Weights of a small transformer language model.
Size: 11 layers, width 320, MLP 1280 ReLU, vocabulary 4096, 16.1M parameters.
Each number is 50 + 10 x the weight over its row's rms, rounded and kept within 0 to 99. Layers, rows and columns count from 0. The size before them is the row's rms in percent of the matrix's.

# layer 4 MLP up, 1280x320, rms 0.0953, rows 965-1008, columns 0-79
103:48 49 47 50 55 56 39 61 57 49 51 42 45 41 55 43 40 24 59 36 35 51 51 64 51 47 55 47 55 48 67 54 51 54 43 53 42 71 65 57 42 76 41 65 51 57 58 56 63 54 21 51 55 55 47 55 42 57 50 19 63 35 49 60 52 46 60 42 59 41 64 32 55 54 40 43 64 59 44 64
108:47 46 46 50 30 61 36 61 45 69 35 53 61 40 70 57 42 65 35 52 51 48 39 45 45 45 49 51 62 53 71 43 55 37 59 45 44 51 53 35 62 40 48 62 56 28 48 41 43 53 70 40 44 57 46 54 47 47 32 57 63 48 55 52 48 41 70 42 44 50 64 45 54 33 44 39 35 64 50 43
105:50 53 43 51 62 47 30 29 58 56 47 44 38 47 53 48 57 57 47 60 66 30 58 45 60 42 44 58 51 46 44 43 39 47 33 44 53 61 58 57 30 34 40 48 63 50 47 45 43 53 45 54 69 41 48 54 69 52 51 64 52 54 43 66 50 40 76 62 45 31 59 46 39 64 47 53 55 50 43 64
103:57 60 64 52 58 51 49 36 59 34 44 44 49 33 72 49 47 34 66 66 49 47 54 30 48 51 44 60 42 47 47 47 70 37 60 59 38 56 56 50 48 53 47 40 81 59 48 66 33 37 46 48 55 49 56 55 67 46 54 48 62 59 50 54 51 52 34 53 45 50 52 42 62 44 62 55 51 45 28 68
094:34 47 63 49 60 45 31 48 49 57 48 57 66 29 55 40 41 40 59 39 61 61 52 32 30 51 59 51 52 62 50 54 32 55 46 54 41 48 55 59 49 43 41 53 66 62 47 54 48 38 41 38 40 48 57 74 60 58 54 39 53 53 35 28 46 47 57 51 33 49 51 36 48 55 53 68 62 47 47 46
105:58 58 36 47 53 67 32 61 47 46 45 47 42 46 36 42 43 53 56 54 48 53 45 47 63 42 47 56 45 39 39 77 56 69 50 46 51 48 32 48 37 47 40 51 50 48 49 41 43 49 16 65 48 53 32 41 44 47 43 59 49 54 49 44 49 61 60 39 58 53 56 53 66 42 42 49 58 41 65 53
099:58 42 53 41 55 45 33 53 43 41 50 49 49 48 37 53 36 40 44 56 52 46 46 47 69 66 48 47 51 28 45 50 51 63 59 49 63 59 62 51 60 81 44 43 38 43 40 51 41 55 30 35 61 61 46 55 41 53 52 54 66 56 28 30 64 47 48 52 53 62 53 45 49 51 42 45 53 44 47 59
110:70 37 50 44 39 41 33 61 47 63 63 52 69 45 32 44 67 46 45 45 53 55 40 42 47 59 51 64 59 26 54 45 55 69 54 58 41 60 44 39 55 51 59 63 48 50 77 56 64 48 53 43 54 64 57 59 48 42 52 55 40 30 59 52 52 67 61 43 67 62 54 32 29 51 53 51 70 48 65 52
090:31 37 71 64 52 48 52 67 41 44 51 56 50 47 49 56 48 57 47 56 37 36 38 53 56 41 43 57 53 54 62 59 43 41 51 64 60 49 45 44 59 49 66 56 48 32 63 51 35 68 53 42 39 48 58 72 43 42 40 48 45 47 55 70 41 37 66 40 64 54 63 49 63 30 73 66 61 34 53 56
106:40 55 40 50 48 59 38 51 38 52 45 43 51 40 67 42 37 41 50 66 63 51 65 37 41 31 50 40 33 40 59 41 45 41 45 50 49 46 50 54 45 60 52 62 52 39 56 48 55 40 42 57 60 49 44 72 56 38 36 52 62 53 41 44 42 45 25 48 52 45 60 57 46 32 53 47 53 55 62 48
095:52 46 43 40 39 38 58 62 53 56 43 50 63 22 28 46 43 59 51 54 68 57 55 50 43 69 43 48 66 40 28 40 61 76 56 47 46 47 64 67 64 53 39 62 44 56 53 57 46 40 48 46 40 62 43 37 57 38 44 44 49 55 50 50 49 57 34 62 49 46 56 31 46 48 58 48 65 41 46 46
105:34 62 54 65 58 37 66 51 44 52 44 36 41 34 38 37 46 46 63 64 51 32 64 63 61 50 43 61 60 44 58 38 47 60 40 59 52 46 45 41 63 59 54 52 51 48 56 61 53 44 63 59 56 47 35 61 42 37 45 52 50 51 48 54 47 43 45 39 31 39 51 47 55 48 63 38 50 50 47 49
099:47 35 41 47 66 48 36 42 50 38 47 55 54 34 64 41 27 51 42 58 58 48 50 44 45 49 43 74 62 29 72 47 55 47 59 41 55 53 52 41 59 69 39 63 49 52 63 58 41 44 43 37 50 51 46 58 54 48 54 26 46 17 55 33 48 47 62 50 56 49 45 50 49 43 44 39 53 48 60 62
102:33 58 42 63 60 69 56 56 35 47 27 57 60 42 39 41 49 54 62 33 32 58 56 48 60 52 47 39 64 52 43 45 56 54 60 54 57 46 32 63 68 49 36 48 45 54 49 52 47 36 69 39 57 47 49 47 57 49 56 45 56 41 55 36 52 70 55 48 46 32 42 55 51 54 49 53 42 72 69 40
096:51 52 64 37 56 70 67 46 57 69 56 47 46 39 36 41 82 52 39 47 64 56 56 60 41 46 44 73 54 54 56 46 58 39 40 48 49 63 52 48 48 46 46 46 46 59 51 59 54 39 51 47 59 55 48 47 54 44 38 41 53 50 30 56 58 66 55 59 54 54 45 42 57 37 65 44 54 56 67 30
095:44 60 47 64 36 44 61 57 59 28 51 47 56 45 32 73 44 44 58 57 60 37 61 75 60 47 32 46 57 41 47 56 61 49 76 51 66 41 41 48 51 65 46 69 53 48 58 64 50 43 59 47 70 67 57 41 53 48 56 59 67 45 47 32 37 57 56 51 38 50 52 54 53 56 54 66 52 48 52 60
113:59 30 28 54 57 48 47 38 54 52 34 62 48 49 30 58 54 52 39 42 31 61 53 41 43 41 50 40 55 48 30 36 37 55 60 41 41 66 38 49 38 33 57 63 44 47 46 45 49 27 56 59 54 61 49 60 58 44 48 73 62 53 58 55 46 56 58 19 44 44 51 46 43 47 54 47 50 61 65 54
109:48 39 54 65 46 44 49 54 45 52 54 50 38 65 67 47 30 49 45 70 66 40 50 57 45 37 57 59 46 46 38 51 26 54 50 59 51 47 67 40 45 51 44 64 55 64 55 62 41 44 42 53 40 62 66 51 69 57 51 41 52 45 49 40 42 58 64 42 59 48 61 71 42 54 54 49 54 40 67 46
094:60 58 45 59 28 44 41 59 52 32 60 61 42 51 35 65 47 59 48 36 40 47 50 49 38 30 50 43 27 67 38 40 63 47 57 43 51 26 44 53 34 45 37 34 36 45 54 40 52 43 39 62 43 50 49 53 61 36 62 60 57 52 59 68 37 60 53 29 46 67 39 38 59 46 70 44 58 53 64 72
093:63 52 19 43 47 31 59 37 56 40 55 46 60 29 49 51 44 46 46 44 51 51 53 36 41 58 51 61 46 51 57 36 46 57 46 47 45 39 62 41 49 58 56 30 50 36 49 56 63 39 49 61 47 53 60 55 39 56 34 45 62 61 33 60 49 39 38 69 44 50 60 53 51 71 54 48 36 59 42 46
099:52 46 34 34 45 44 24 41 63 54 39 55 41 70 53 40 53 46 47 58 62 41 46 63 65 60 54 68 64 36 38 47 40 52 55 58 38 50 55 44 53 40 64 57 40 55 44 51 45 55 64 46 38 46 56 54 63 54 59 44 52 56 47 45 50 44 50 47 49 55 39 58 48 45 49 41 64 39 49 51
111:68 54 47 58 54 53 58 60 62 43 55 67 53 51 54 53 37 61 41 52 29 56 54 44 53 57 53 46 48 52 40 54 57 72 24 40 47 51 42 32 47 47 29 42 49 60 58 55 53 51 37 57 48 47 41 46 52 54 49 55 48 57 45 59 60 55 63 67 68 50 54 55 27 66 39 55 45 29 41 48
097:41 49 47 42 49 62 50 54 41 46 42 43 47 47 65 43 46 51 42 36 44 59 63 49 64 56 55 64 48 61 46 58 64 58 39 43 61 42 61 65 51 23 62 44 62 57 49 55 43 61 33 53 76 60 40 55 44 53 42 31 44 43 57 48 37 55 68 51 58 49 54 47 42 53 69 48 40 44 43 35
099:57 39 61 21 51 56 43 46 52 54 50 64 57 51 45 62 65 61 52 57 52 61 57 69 38 48 66 62 53 53 55 53 49 40 78 27 49 60 41 51 45 36 59 42 50 47 53 69 28 44 50 58 50 47 45 46 44 45 43 48 56 53 65 33 43 41 50 39 63 61 52 59 50 41 48 47 33 50 36 54
094:43 53 53 48 44 48 42 57 45 59 45 64 35 47 65 59 52 57 54 64 40 44 45 48 68 44 39 50 75 50 54 55 24 52 57 40 46 40 43 45 50 35 52 63 35 64 55 24 42 61 62 54 46 49 43 49 55 47 45 44 55 56 44 38 39 50 32 54 46 27 54 52 68 68 51 46 58 47 47 58
095:54 22 44 55 57 55 44 56 56 72 44 70 46 42 57 41 50 44 60 63 58 47 46 55 51 69 53 54 56 39 59 48 54 75 66 41 36 45 31 53 46 43 60 61 40 48 50 33 84 40 42 41 42 38 65 38 35 43 45 68 49 62 43 52 52 67 52 37 52 52 47 39 61 63 54 45 38 42 53 49
104:54 47 45 48 58 44 49 46 51 50 54 52 51 53 57 36 65 62 46 52 37 54 47 53 60 39 52 64 43 39 62 67 42 48 46 63 34 48 44 43 48 39 58 61 36 54 36 40 43 53 47 26 47 60 51 61 45 50 62 29 51 46 63 45 38 56 50 64 57 53 47 36 70 43 48 53 44 67 34 51
108:53 51 56 39 56 63 39 60 42 45 77 50 74 48 57 58 57 53 50 67 57 46 52 52 48 61 52 49 25 62 58 51 45 57 69 55 43 56 38 59 62 39 46 47 60 43 55 68 38 43 44 54 44 49 58 46 58 45 55 49 59 47 55 37 49 46 41 37 50 47 59 45 50 41 56 56 51 61 55 41
100:43 49 37 55 42 46 48 49 59 39 51 39 49 56 48 58 59 43 38 54 50 57 42 43 41 44 48 54 56 43 60 63 57 45 40 47 57 50 52 42 48 59 67 48 59 41 46 51 57 65 51 54 53 60 68 40 47 51 69 50 52 51 40 52 29 42 50 58 58 30 26 67 65 47 55 60 60 46 36 54
096:41 48 42 57 50 66 52 42 57 59 51 46 70 37 42 52 64 35 54 50 38 68 30 68 79 61 46 73 57 44 55 49 38 46 59 58 53 42 59 47 34 38 33 51 54 49 59 70 59 56 43 44 66 44 35 41 47 37 59 49 71 47 45 53 35 44 54 42 59 48 40 36 69 51 64 37 51 59 48 59
112:40 50 40 63 51 47 53 59 67 47 46 61 55 65 56 66 62 49 54 48 64 42 60 61 43 44 53 45 62 55 19 44 39 53 59 46 37 50 34 26 43 42 36 47 42 37 60 66 43 56 59 42 60 51 44 44 50 62 35 58 61 63 55 58 41 34 34 53 55 40 45 27 57 38 48 55 40 44 70 52
100:52 51 37 68 42 37 49 48 38 65 53 47 37 57 38 77 72 42 58 37 42 42 62 52 28 56 73 51 67 49 40 63 52 49 49 51 41 46 58 52 56 35 48 37 49 55 43 45 44 62 58 52 49 48 30 46 63 61 55 40 50 42 35 45 62 53 35 63 52 44 56 30 59 41 64 57 40 62 54 66
097:51 61 59 46 46 68 46 54 36 52 57 37 54 61 49 52 68 63 41 65 48 56 36 34 58 51 48 49 46 47 40 38 47 33 41 50 55 52 70 45 56 57 43 53 54 28 53 50 43 54 42 36 57 49 75 53 47 66 44 40 40 42 48 54 31 39 48 54 62 53 40 41 65 46 41 40 54 47 65 43
096:66 56 40 45 33 45 64 60 42 54 38 47 53 47 60 46 55 31 54 62 50 72 57 70 56 45 40 49 70 50 45 51 56 27 72 54 52 51 60 43 38 46 56 42 62 67 41 55 47 52 53 42 48 71 37 60 51 27 54 54 49 60 60 52 47 59 55 67 49 37 46 45 48 61 48 55 41 57 37 44
100:41 43 56 59 52 44 42 49 56 53 47 34 33 61 53 52 53 54 48 67 47 54 47 51 47 50 48 62 52 64 40 43 56 39 39 37 49 60 68 50 60 44 56 52 47 38 58 51 29 47 54 48 36 44 31 47 48 34 48 35 42 29 48 46 55 54 58 57 51 76 47 42 51 39 41 31 48 43 41 40
108:50 61 37 57 46 57 40 60 42 45 48 51 58 45 51 50 53 60 48 52 47 51 70 54 55 58 62 57 45 57 74 42 53 57 50 33 48 45 54 35 36 64 46 43 61 69 54 60 32 51 51 29 44 40 42 58 39 44 50 51 60 60 41 59 51 52 40 42 52 44 43 54 48 39 54 49 55 58 60 53
096:40 50 48 57 41 66 42 38 46 55 52 43 56 44 38 36 45 30 53 38 69 43 57 53 44 62 37 31 54 44 58 71 40 46 52 51 40 57 42 68 33 47 65 62 50 50 46 42 55 62 61 59 48 53 54 40 61 57 52 52 48 46 46 54 58 47 45 63 63 48 48 44 37 48 50 54 56 58 47 38
099:49 60 56 46 44 41 43 56 53 36 57 38 47 60 52 39 48 52 63 41 44 58 44 46 44 38 40 42 45 50 61 56 38 68 47 54 36 54 52 47 51 59 60 38 50 51 58 54 63 65 57 34 39 51 40 51 45 40 51 50 59 44 56 40 43 52 59 58 44 62 41 34 69 40 45 68 55 39 55 40
108:61 36 58 54 45 38 46 60 55 46 41 55 53 47 59 59 56 55 55 43 25 67 32 50 55 64 63 52 39 56 46 53 44 35 50 39 39 48 46 58 67 39 42 61 62 56 37 46 63 73 67 41 45 48 49 41 51 61 52 57 58 47 45 49 42 17 56 61 45 62 47 25 62 54 49 63 47 61 43 47
098:37 37 42 40 47 50 45 39 41 54 42 48 52 56 66 32 44 46 53 39 42 57 56 15 50 47 59 47 48 54 39 46 50 46 42 50 65 48 44 48 63 54 37 48 52 42 49 45 56 43 63 44 45 57 56 48 65 43 40 57 40 46 38 31 32 67 39 57 56 63 44 56 68 58 39 43 55 42 53 55
090:57 45 65 67 46 36 58 36 52 52 50 50 53 42 31 42 64 65 49 60 58 44 57 61 35 59 57 58 47 54 45 51 49 59 65 51 51 68 42 45 53 55 46 51 53 57 51 45 50 56 40 38 37 51 53 51 70 51 63 51 39 29 48 40 46 42 30 62 47 52 46 51 69 43 45 58 40 50 55 41
094:51 23 69 36 41 50 58 64 64 51 59 47 51 56 69 68 56 62 59 47 41 36 59 51 60 52 70 42 35 53 35 45 67 45 52 43 55 41 44 78 56 37 39 53 47 42 53 66 49 53 59 50 51 46 49 35 58 48 44 40 46 49 29 34 55 35 48 47 60 68 48 55 51 33 54 53 47 54 56 39
104:49 59 36 43 28 39 49 49 42 44 66 49 49 48 54 37 39 49 59 45 48 70 41 69 51 36 62 40 48 46 57 28 55 56 40 74 72 49 45 32 42 46 39 56 54 63 60 55 43 68 40 55 53 59 45 36 55 53 55 35 47 57 49 31 61 35 52 50 56 26 43 55 60 47 28 65 49 45 24 58
091:60 59 59 54 58 52 54 60 40 45 57 71 39 42 42 53 47 43 73 48 33 39 56 56 32 48 56 45 57 45 53 50 50 62 54 58 42 51 58 39 49 43 57 34 40 56 46 53 57 41 50 52 56 41 67 58 28 36 48 60 42 45 47 59 47 50 61 49 56 56 55 50 64 51 68 53 62 17 47 56
# layer 4 MLP down (transposed), 1280x320, rms 0.0916, rows 965-1008, columns 0-79
099:49 66 46 34 48 70 62 55 41 53 49 47 53 62 66 55 39 69 27 27 74 58 39 42 46 57 60 50 62 40 48 53 53 56 77 59 55 44 40 37 43 57 47 48 52 37 46 36 68 38 71 36 66 45 51 44 63 56 45 62 67 48 50 49 44 56 58 55 50 47 56 73 39 31 33 34 61 41 43 59
099:35 55 56 56 42 74 44 42 56 47 40 54 51 47 54 63 39 62 47 36 58 54 59 60 50 77 46 56 56 55 37 48 65 44 46 36 40 62 58 74 43 33 61 55 35 49 45 50 47 56 46 39 41 59 52 48 68 60 49 43 45 47 35 51 41 45 63 34 46 58 42 57 42 50 51 47 38 40 53 61
107:60 39 38 47 37 45 47 58 46 48 58 35 44 30 38 42 61 50 49 51 57 27 59 51 37 44 43 57 45 53 47 49 51 71 44 60 40 56 63 44 43 39 56 36 46 58 46 43 56 51 59 51 37 37 53 59 56 26 57 47 47 17 44 43 72 41 64 58 39 28 48 67 45 46 39 37 43 33 52 52
115:51 49 51 57 53 46 46 38 63 49 53 34 51 33 49 42 51 48 36 42 45 57 53 57 52 41 49 54 58 66 53 46 42 37 45 47 55 45 57 47 50 41 51 55 56 34 58 45 38 53 47 47 37 36 59 58 41 53 58 53 66 36 55 52 41 41 57 55 59 56 46 61 42 56 56 45 44 48 37 58
096:40 56 59 51 46 56 52 53 28 42 49 34 46 45 42 38 74 47 53 42 47 40 51 46 50 45 65 21 41 41 54 45 53 48 50 49 73 48 47 38 47 64 50 60 62 68 49 45 60 38 50 53 54 52 54 49 53 57 41 45 50 40 18 43 35 60 45 32 57 56 62 34 49 62 58 38 69 57 41 36
100:35 43 66 44 44 48 35 70 58 49 45 64 55 45 52 50 50 41 33 58 38 58 52 54 71 43 46 39 33 63 34 64 43 54 48 56 45 60 42 36 59 29 47 60 46 42 49 60 41 41 47 44 68 50 56 57 53 43 52 56 49 60 58 52 47 49 52 54 65 42 32 46 64 43 79 69 50 46 40 49
106:54 41 53 75 51 56 51 57 66 46 61 40 53 52 49 39 36 63 57 61 40 54 48 48 63 43 56 49 56 60 46 64 42 61 44 27 34 43 47 42 56 51 49 38 47 36 39 53 34 44 60 44 67 59 41 44 52 40 59 58 55 51 49 46 56 49 43 53 39 36 70 66 48 30 49 41 44 46 71 58
101:50 55 52 53 51 48 67 56 55 64 40 32 49 65 50 62 34 53 44 43 65 38 43 53 58 60 66 44 33 50 42 44 61 45 49 49 59 38 57 57 58 46 51 36 60 44 55 39 51 64 46 48 43 76 50 54 50 57 43 61 46 52 48 43 49 38 69 52 32 51 45 58 60 40 52 43 24 35 44 47
096:55 63 19 48 36 45 31 35 45 73 49 42 46 55 56 42 58 39 26 30 41 59 51 49 55 74 37 49 63 66 34 41 50 41 48 61 58 58 54 51 35 64 54 50 52 59 54 43 60 52 58 40 62 54 48 45 32 59 60 67 55 58 75 38 46 71 60 58 39 56 47 46 57 54 54 36 45 46 49 34
109:45 41 70 42 46 27 37 57 36 52 60 38 50 25 44 40 34 38 51 52 41 53 49 38 40 58 55 36 54 35 24 50 39 37 48 40 42 69 48 40 29 66 50 58 54 61 43 60 43 53 60 35 51 45 47 43 57 49 46 63 66 69 41 46 59 58 49 50 56 54 62 61 46 62 26 41 41 46 62 57
099:40 45 57 48 56 25 53 50 34 43 41 48 69 54 46 58 46 59 55 49 44 35 34 42 52 66 53 44 40 55 35 53 56 34 52 41 56 65 60 44 60 54 52 41 39 48 51 44 53 56 53 45 64 61 49 57 53 26 68 45 32 52 43 62 56 37 66 37 59 46 62 43 36 43 30 50 63 35 44 58
105:49 42 50 38 47 38 64 47 55 58 41 53 42 58 54 36 52 36 60 35 52 60 63 51 60 35 48 64 55 55 51 29 53 50 61 54 54 43 56 58 45 41 44 44 47 36 53 59 55 36 60 45 62 53 72 70 40 61 54 48 35 41 42 60 32 45 61 48 43 52 42 51 60 47 23 43 43 56 50 45
097:48 49 60 38 48 50 58 31 31 49 60 35 44 49 42 52 44 41 22 32 46 40 49 41 58 60 40 73 38 62 56 60 54 32 43 34 59 46 58 64 49 66 55 46 59 67 35 57 49 37 59 43 39 70 50 39 37 41 73 57 51 57 52 47 55 49 45 35 46 39 48 58 59 69 50 43 51 50 63 52
104:49 45 49 52 46 52 73 62 56 48 55 43 45 48 51 57 37 28 29 53 50 56 50 58 51 54 53 58 50 43 53 38 53 78 57 63 40 45 62 47 40 50 41 46 39 46 52 54 64 62 58 26 55 62 50 45 55 36 30 49 70 52 32 46 49 47 62 32 50 49 53 46 45 58 51 64 40 49 54 39
103:32 57 41 41 37 60 51 51 39 44 52 48 66 40 37 51 47 69 50 60 46 49 47 51 49 72 48 46 42 38 49 35 45 47 54 54 53 48 48 59 54 50 54 35 41 71 50 71 41 53 38 53 56 67 55 48 35 51 35 58 44 47 33 53 61 58 38 34 50 77 50 44 52 43 43 77 61 42 54 50
102:63 46 44 49 53 35 38 47 51 58 51 40 60 47 60 68 41 75 34 65 55 49 54 58 65 47 56 56 50 54 45 40 56 53 59 62 39 60 53 44 38 59 54 44 53 45 51 43 66 50 40 53 33 73 46 55 61 38 50 55 46 37 52 47 55 61 60 50 50 48 61 42 71 43 58 36 39 56 46 68
105:60 56 48 59 45 51 62 45 38 59 51 63 67 52 43 52 38 63 55 46 39 47 41 53 27 51 45 39 55 26 44 58 52 49 48 68 31 67 31 49 58 43 56 49 56 30 32 44 34 55 50 45 44 46 56 57 60 56 47 52 29 62 53 57 29 54 50 63 45 42 54 43 53 53 54 54 78 51 63 45
097:40 37 38 51 66 49 42 63 66 58 64 45 72 51 61 43 40 55 41 41 38 63 74 60 52 51 60 47 46 59 27 53 47 58 47 60 40 47 20 54 53 38 46 53 45 36 43 58 63 58 55 51 52 44 24 42 39 34 62 58 63 33 73 49 49 44 32 53 57 56 52 38 51 53 52 44 40 20 51 56
087:32 51 37 38 63 54 40 64 47 44 32 50 60 35 51 28 60 69 50 37 39 54 49 57 64 65 61 60 59 37 59 59 51 39 42 57 48 52 50 73 55 55 35 56 41 49 41 49 65 41 59 45 38 50 57 54 31 52 48 56 55 48 53 53 54 44 24 64 43 47 57 70 49 66 47 49 51 44 34 42
094:61 49 56 52 67 53 49 51 52 43 41 59 71 46 48 60 69 38 72 53 53 46 44 46 62 49 35 60 50 48 57 39 46 70 36 44 53 43 60 68 54 40 64 51 29 38 43 52 42 46 37 41 41 21 35 45 47 48 45 52 28 45 62 58 43 47 54 52 64 47 30 61 55 44 42 52 65 58 52 36
099:48 52 57 72 41 57 52 54 51 54 60 68 40 41 43 54 57 44 46 49 59 48 35 53 43 59 44 47 38 53 31 51 38 63 50 56 48 28 45 59 35 46 48 52 74 52 58 48 56 55 60 56 47 35 47 43 48 61 46 60 54 54 57 59 47 58 35 58 67 39 61 53 61 52 39 44 42 56 39 60
102:52 75 54 49 36 48 42 57 48 39 55 35 44 57 45 55 60 43 32 31 36 55 54 55 50 43 33 51 52 41 54 41 70 45 59 51 51 50 51 60 38 48 49 58 66 40 51 28 45 50 47 58 52 73 63 66 37 38 47 51 50 49 45 40 36 48 49 54 33 53 42 42 59 58 52 61 59 37 51 36
107:54 47 49 52 46 41 35 62 50 64 53 45 49 74 59 43 42 59 65 37 38 75 44 55 61 47 36 52 54 57 36 41 41 44 43 35 46 66 60 57 55 47 44 40 40 33 55 59 46 59 61 53 34 45 68 42 57 45 41 64 54 37 46 33 50 55 47 63 50 53 55 26 47 42 46 53 66 53 44 68
103:48 64 46 45 62 58 52 76 57 56 37 46 46 50 54 40 48 47 56 44 48 48 58 63 43 41 30 45 42 45 51 43 60 53 51 37 50 51 56 50 44 48 67 58 38 47 60 56 34 59 55 47 55 67 49 41 35 48 46 54 40 48 54 58 64 64 53 51 55 44 42 47 55 57 49 56 43 41 51 56
093:64 38 68 56 43 60 59 59 53 48 65 36 62 35 38 51 36 40 49 38 40 45 44 55 49 47 53 49 62 48 41 42 54 51 69 50 35 09 54 44 56 67 56 49 55 76 60 42 57 46 60 42 37 45 48 46 42 39 60 45 59 62 36 48 54 70 56 63 50 57 43 32 51 55 48 56 54 60 64 46
106:59 60 63 37 52 40 51 55 46 58 54 46 48 43 65 53 53 66 43 57 46 23 36 30 43 66 44 50 48 47 45 53 51 30 48 43 45 45 46 53 34 50 52 59 46 45 40 49 36 44 52 52 56 28 51 51 72 52 79 68 48 59 49 32 41 33 52 61 61 45 39 62 55 33 59 41 53 39 38 53
093:44 43 48 62 47 52 54 58 41 45 26 54 65 52 58 64 59 53 43 45 56 26 69 60 52 59 53 58 36 55 62 47 11 70 61 68 48 60 40 42 43 37 34 58 60 49 42 43 52 47 63 49 43 53 44 59 48 70 45 54 59 58 61 53 52 59 50 45 51 44 53 67 41 62 44 44 44 49 50 54
107:51 51 62 50 59 31 50 31 39 65 76 59 60 59 63 56 52 66 64 51 45 49 61 50 46 44 48 52 47 53 55 43 52 34 42 44 21 64 61 59 52 63 43 55 41 43 40 42 51 57 35 56 46 47 37 40 39 47 53 45 48 39 39 42 54 39 55 48 38 61 55 60 32 51 58 29 47 69 57 71
095:53 40 54 38 69 40 46 63 69 52 69 69 63 52 55 40 35 56 57 51 49 47 50 50 59 44 46 65 59 49 42 54 51 38 63 49 51 51 51 56 68 55 31 60 45 69 35 51 34 40 38 42 66 53 36 40 83 64 59 65 47 63 50 44 54 52 33 43 49 56 29 47 59 45 47 33 50 37 52 45
094:72 44 63 65 32 50 49 45 54 41 35 55 34 59 41 59 27 53 62 67 48 57 52 44 42 37 45 31 46 59 53 42 65 52 63 58 69 46 54 62 50 56 62 29 48 56 47 49 35 64 47 62 57 53 66 40 56 48 34 38 32 42 58 59 54 53 42 65 34 58 47 43 39 59 51 51 50 46 38 59
093:44 57 58 50 49 48 41 40 39 53 50 51 37 24 44 44 28 55 51 55 43 59 43 43 55 55 43 51 45 37 74 55 58 45 50 50 53 59 66 66 63 45 57 61 61 60 43 39 62 30 35 59 40 57 58 39 52 45 57 50 34 40 28 47 40 73 62 50 65 61 50 49 38 62 63 46 53 66 42 48
105:65 56 55 63 37 39 66 44 49 48 50 44 52 42 54 59 59 53 55 54 39 47 46 30 54 60 46 34 64 55 58 59 55 60 49 26 56 51 63 35 45 47 23 68 60 47 43 34 52 41 60 52 74 53 39 49 44 53 67 68 58 48 57 51 49 52 44 55 49 60 47 62 53 54 37 53 54 67 34 61
094:51 39 43 57 58 55 63 36 46 42 51 58 39 52 47 64 36 62 63 49 37 32 44 44 62 60 44 37 54 35 41 45 57 53 51 44 61 38 48 38 53 49 40 52 50 59 50 46 44 37 40 55 51 47 68 52 76 52 60 64 51 42 49 46 42 60 60 46 30 53 53 48 33 37 52 53 38 33 32 58
100:41 43 60 62 41 31 45 64 57 51 52 57 44 39 38 36 62 33 41 34 59 59 41 45 38 68 52 57 53 59 42 54 50 33 58 47 66 61 60 60 52 34 35 61 50 44 59 54 41 46 28 54 28 45 62 44 69 33 38 58 27 41 35 58 56 38 40 43 72 57 43 52 65 57 52 43 35 55 52 37
106:40 34 47 32 57 62 61 51 48 48 66 49 51 34 43 57 54 38 32 42 43 60 43 65 61 34 44 55 60 46 57 54 60 33 63 45 52 33 45 48 49 50 59 67 52 28 58 59 56 70 57 48 51 52 51 46 57 59 45 44 59 52 42 62 46 43 59 45 45 49 56 43 48 35 46 62 42 61 49 54
108:36 31 55 56 48 49 36 49 45 53 50 45 50 40 48 58 58 60 45 62 57 32 44 49 49 34 46 48 59 57 60 31 49 53 54 42 72 46 43 57 49 51 47 48 38 44 36 59 57 47 49 42 68 42 56 47 56 41 61 56 55 51 59 43 57 47 41 46 50 50 56 52 60 26 52 27 60 31 35 61
097:60 49 42 40 58 49 60 53 73 40 41 48 43 42 55 68 63 51 38 45 51 49 40 50 60 50 45 46 55 45 70 67 56 38 64 42 24 40 39 43 58 61 47 47 57 62 37 66 55 39 63 57 49 73 44 35 46 37 44 43 38 63 41 43 61 43 58 54 54 55 45 49 41 60 42 53 52 53 63 39
093:57 46 59 54 37 30 66 58 44 56 41 49 66 42 60 43 49 54 42 60 39 65 56 58 51 46 53 53 43 48 47 47 49 40 45 36 34 46 63 53 60 29 37 68 58 49 55 48 47 58 43 70 47 52 46 53 50 36 60 46 54 58 63 53 63 48 35 53 70 52 45 28 46 56 33 68 50 56 43 65
101:37 64 55 52 60 39 33 37 52 54 57 37 57 47 61 43 50 45 47 59 45 61 69 47 42 61 60 55 52 50 51 37 63 47 62 61 45 51 59 58 62 52 58 54 51 60 49 43 73 67 52 46 34 37 66 39 46 66 35 41 69 44 41 52 40 61 40 44 42 42 39 27 37 64 51 58 42 33 57 59
105:49 52 41 55 50 48 45 61 54 31 50 62 18 57 52 36 65 35 41 32 57 43 40 40 47 43 61 32 56 43 51 64 50 44 71 42 42 62 56 57 56 47 49 43 37 33 44 67 52 58 64 73 49 42 43 47 57 58 54 52 55 47 26 47 62 44 46 54 42 50 45 39 62 45 54 63 36 41 45 54
100:46 49 37 51 63 49 54 40 61 39 37 43 50 57 43 65 48 31 34 46 35 57 55 48 49 55 59 53 57 57 52 55 50 34 48 46 40 49 47 62 47 50 53 35 35 60 30 56 42 46 56 60 54 51 58 53 47 54 57 56 58 43 51 52 52 60 48 47 41 60 44 47 53 61 49 46 59 41 42 47
087:49 59 43 39 44 66 51 57 64 58 55 45 38 55 33 38 30 34 49 60 47 73 59 57 65 34 29 68 41 57 41 55 45 28 72 42 52 51 43 52 62 42 64 36 47 66 60 32 48 50 58 58 31 43 54 54 52 44 59 44 67 59 40 51 54 50 56 40 49 45 58 43 58 77 61 63 39 53 31 43
099:55 48 43 49 48 72 69 68 27 57 68 50 60 31 55 41 39 58 46 55 49 53 44 29 61 53 61 57 37 30 74 52 37 61 40 57 56 62 49 57 42 62 47 57 54 63 52 43 64 51 44 52 53 57 64 48 67 43 49 54 52 51 49 42 45 51 64 55 43 57 37 57 49 53 42 63 41 55 53 42
101:54 37 64 46 53 52 21 57 59 61 55 58 62 62 58 47 54 55 32 49 68 50 58 32 45 58 57 61 60 54 59 69 55 43 46 68 53 46 53 37 45 58 28 48 57 51 65 48 50 65 60 62 40 57 38 64 49 57 60 50 47 48 71 43 37 42 41 58 49 35 48 37 39 63 51 39 46 56 51 53